Each number is 128 + 24 x the weight over its row's rms, rounded and kept within 0 to 255. Layers, rows and columns count from 0. The size above them is the row's rms in percent of the matrix's.

# layer 7 MLP up, 512x192, rms 0.0688, rows 85-91, columns 0-63
size [103  97 102  90 112  84  98]
[[157 100 128 175 110 115 147  81 170 106 118 121 127 143 148 145 159 194  95 109 107 126 165 149  80 134 135 126 105 141 152 132 121 118 152 147 126 124 158 113 117 157 150 167 108 147 131 121  81  89 100 149 182 119 128 133 141 117 117 161 151 145 140 145]
 [129 188 102 109 126 102  65 118 166 142 152 110 161 140  90 124 130 168 123 151 151  91 130 105 140 130 159 126 133 126 104 158 113 140 113 132 121 132 134 121  86 143 162 130 122 106 124 116 121 144  83 112 127 121 117 134 111 128 167 113 157 118 119 142]
 [143 128 118 135 117 155 127 118 138  76 155 118 164 177 116 143 179  88 142 150 162 110 122 147  97 107 103 111 131 173 105 137 116 109 167 108 129 116 154 140 120  80 135 127  77 118 144  95 149 141 127 133 101 156 106  92 123 110 129 116 118 158 133 107]
 [130 122 135 138 120  86 139 114 163 135 116 138 112 152 134 124 122 143 115 176 129  68 110 148 111 116  81 200 106 127 136 144 112 140 101 113 131 144 148 124 136 122  79 105 149 123 118  73 109 140 140 115 127 118  81 129 138  98 129  94 132 153 142 110]
 [162 114  63 104  91 123 151 137 142 104 160 107 105 169  96 125  87 116 121 147 124 148 157  97 126 122 145 115 107 115 169 122 165 122 110 108 168  94 122 116 132 133 127 112 130 130 159 136 113  93 161 143 150 138  63 140  98 145 147 150 118 189  92 143]
 [155 120  93 135 117 151 161 162 122 154 169 126 149 106  97 115  90 136 109 128 133 146 114 132 110 164 125 103  82 157 128 139 134 142 118 162  95 101 149 115 129  54 109 169 124 142 123 137 132 148 121 145 141 187 150 120 128 136 126  71 156 134 110 160]
 [114 116  93 148 158 130 121  88 162 141 158  78 131 121 167 123 119 161  93 120 121 163 164 138 131 135 105 147  93 110 147 152 132 123 148  90 148 133  90 136 142 181 108 113 113 128 132 121 136 126 133 113 129 115 127  94  99 125 151  84 159 156 133 126]]
# layer 7 MLP down (transposed), 512x192, rms 0.0922, rows 85-91, columns 0-63
size [ 99  99 102  96 110  82  98]
[[ 98 136 152 124 109 167 139 135 141  89 165 108 175 119 145 136  90 164 113 131 169 108 101 202 167 147 115 100 101 171  69 102 124 126 151 118 135  94 104 139 128 107 127 148 111 133 128 164 161  92  85 107 100 110 109 125 113  89 123 119 124  96 141  94]
 [135 120 129 124 113 118 131 125 105 127 144 107 152 143 126  98  98 150  95 139 117  89 122 183  99 127 152 159 131 148 100  88 147 135 111 123 176 130 113 117 121  95 105 170 138 123 122 142 145  89  84  99 152 190 127 100 148 154 122 166 129 169 138 147]
 [127 146 153  94 117 107  87 107 104 119 115 100 103 164 115 122 130 109 138  89 150 147 157 117  82 101 137  95 102 154 134 129 112 121 101 119 141 140 185 111 114 119 135 127 146 131 161 152 128 143 169 129 108  96 168  93 135 155 138  97 126  91 143 151]
 [132 115 118 130 124  84 143 166 103 149  94 117 125 125 157  99 164 105 160 115 131 135 135 129 127 104 148 149 106 114 131 128 180 151 151  95 154 147 104 147 121 125 146  92 165 132 129 123 145 138 123 116 159  82 165 202 131 141 120 129 177 138 122 102]
 [153  71  89 137  95 125 163 164 130 161 143 117 125 140 123 101 105 135 147 133 125 161 158 118 138  77 145 139 118 110 107 129 151 125 107 133 158 100 173  82 108 115 111 112 149 161 133 131 130 112 123 154 131 111 109 146 104 136 109 157 132 143  92 130]
 [104  87 149 105 132 132 125 144 109 126  98 123  81 128 143 147 149 136 159 139 150 114 112 131 115 135 121 134 154 103 133 143  49 128 130  88 155 125 143 129 143 174 168  77 148 108 124 112 107 108 149 111 125 134 134 110 143 111 116 148  92 126 124  92]
 [122 115  91 112 149  97 117  77 175 149 114 127 128 143 150 127 167  90 138 135 133 124 138  99 127 155 133 148 115 131 117 141 154 155 151 164 115 105 119 145 120 122 134 119 115 105  91 161 144 133  98 153 149 110 110  60  97 128 152 156  88 131 126 106]]
# layer 7 MLP gate, 512x192, rms 0.07, rows 86-92, columns 0-63
size [ 93 100  97 104  72  95  93]
[[100 140 149 131 126 145 127 130 130  86  96 105 171 153  88 107 129 118 125 127 111 121 107 163  84 120  97 100 137 115 129  89 117  95 168 112 145  99 117 128 123 140 164  85  96 116 113 161 122 112 188 116 123 101 166 124 117 149 129 114 102 107 122  87]
 [173 156 104 170 154 127  87 109 112 155 136 120 140 134 119 148  92  62 139 110 133 118 138 108 129 113  96 114 115 120 136 160  57 103 128 137 143 136 144 144 133 103  92 126 117 144 101 132 126 112 134  99 108 114 119 135 112 159 164 154 155 125 141 172]
 [130  64 119 105 144 127 102 122  87 132  60 133 130 141 103 107  96 103 116 154 122 127 117 152 113 108 147 134 135 114 156 170 142 111 125 116  88 133 131 140 112 115 140 125 176 140 146 123 113 167 112 128 143 129 147 173 124 149 125 150 125 180 117 115]
 [178 137 135 112 117 142  98 129  96  80 129 125 112 126 120 103 145 154 124  95 140 154 130 130  99 163 137 109  91 108 132 113 185 125 106 103 139 114  96 131 148 152 129 119 127  77  94 115 130 116 150 116 156 128 103 162 111 108 115 148 137 149 126 146]
 [135 163 129 125 153  88 103 119 206 127 112 136 146 124 132 122 136 121  98 103 113 129 145 123 141 101 132 163 128 125 141 136 187 109 122 138 113 137 110 132 115 137  73 112  95 153 135 144 117 121 142 131 116 117 100 158 116 131 155 143 161 130 152 128]
 [110 142 152 133 122 161  92 137 129 128 150 148 109 125 140  90 117 119 114 144 124 117 146 142 151 165 174  81 114 104 104 140 112 128 121 119 165 117 115 128 139 114 125 166 160 107 151 140 158 174 120 133 107 135  90 110 134 149 150 102 132 121 109 122]
 [ 94 119 167 124 107  98  97 118 115 127 106 152 138 132 110  95 153 149 150 120 109 137 151 117 139 160 129 152 124 135 128 109 115  63 122 138  93  59 104 155  57 160  89 109 108  72  90 120 160 141 131 128 147  77 166 115 134 124 141 133 132 144 147 129]]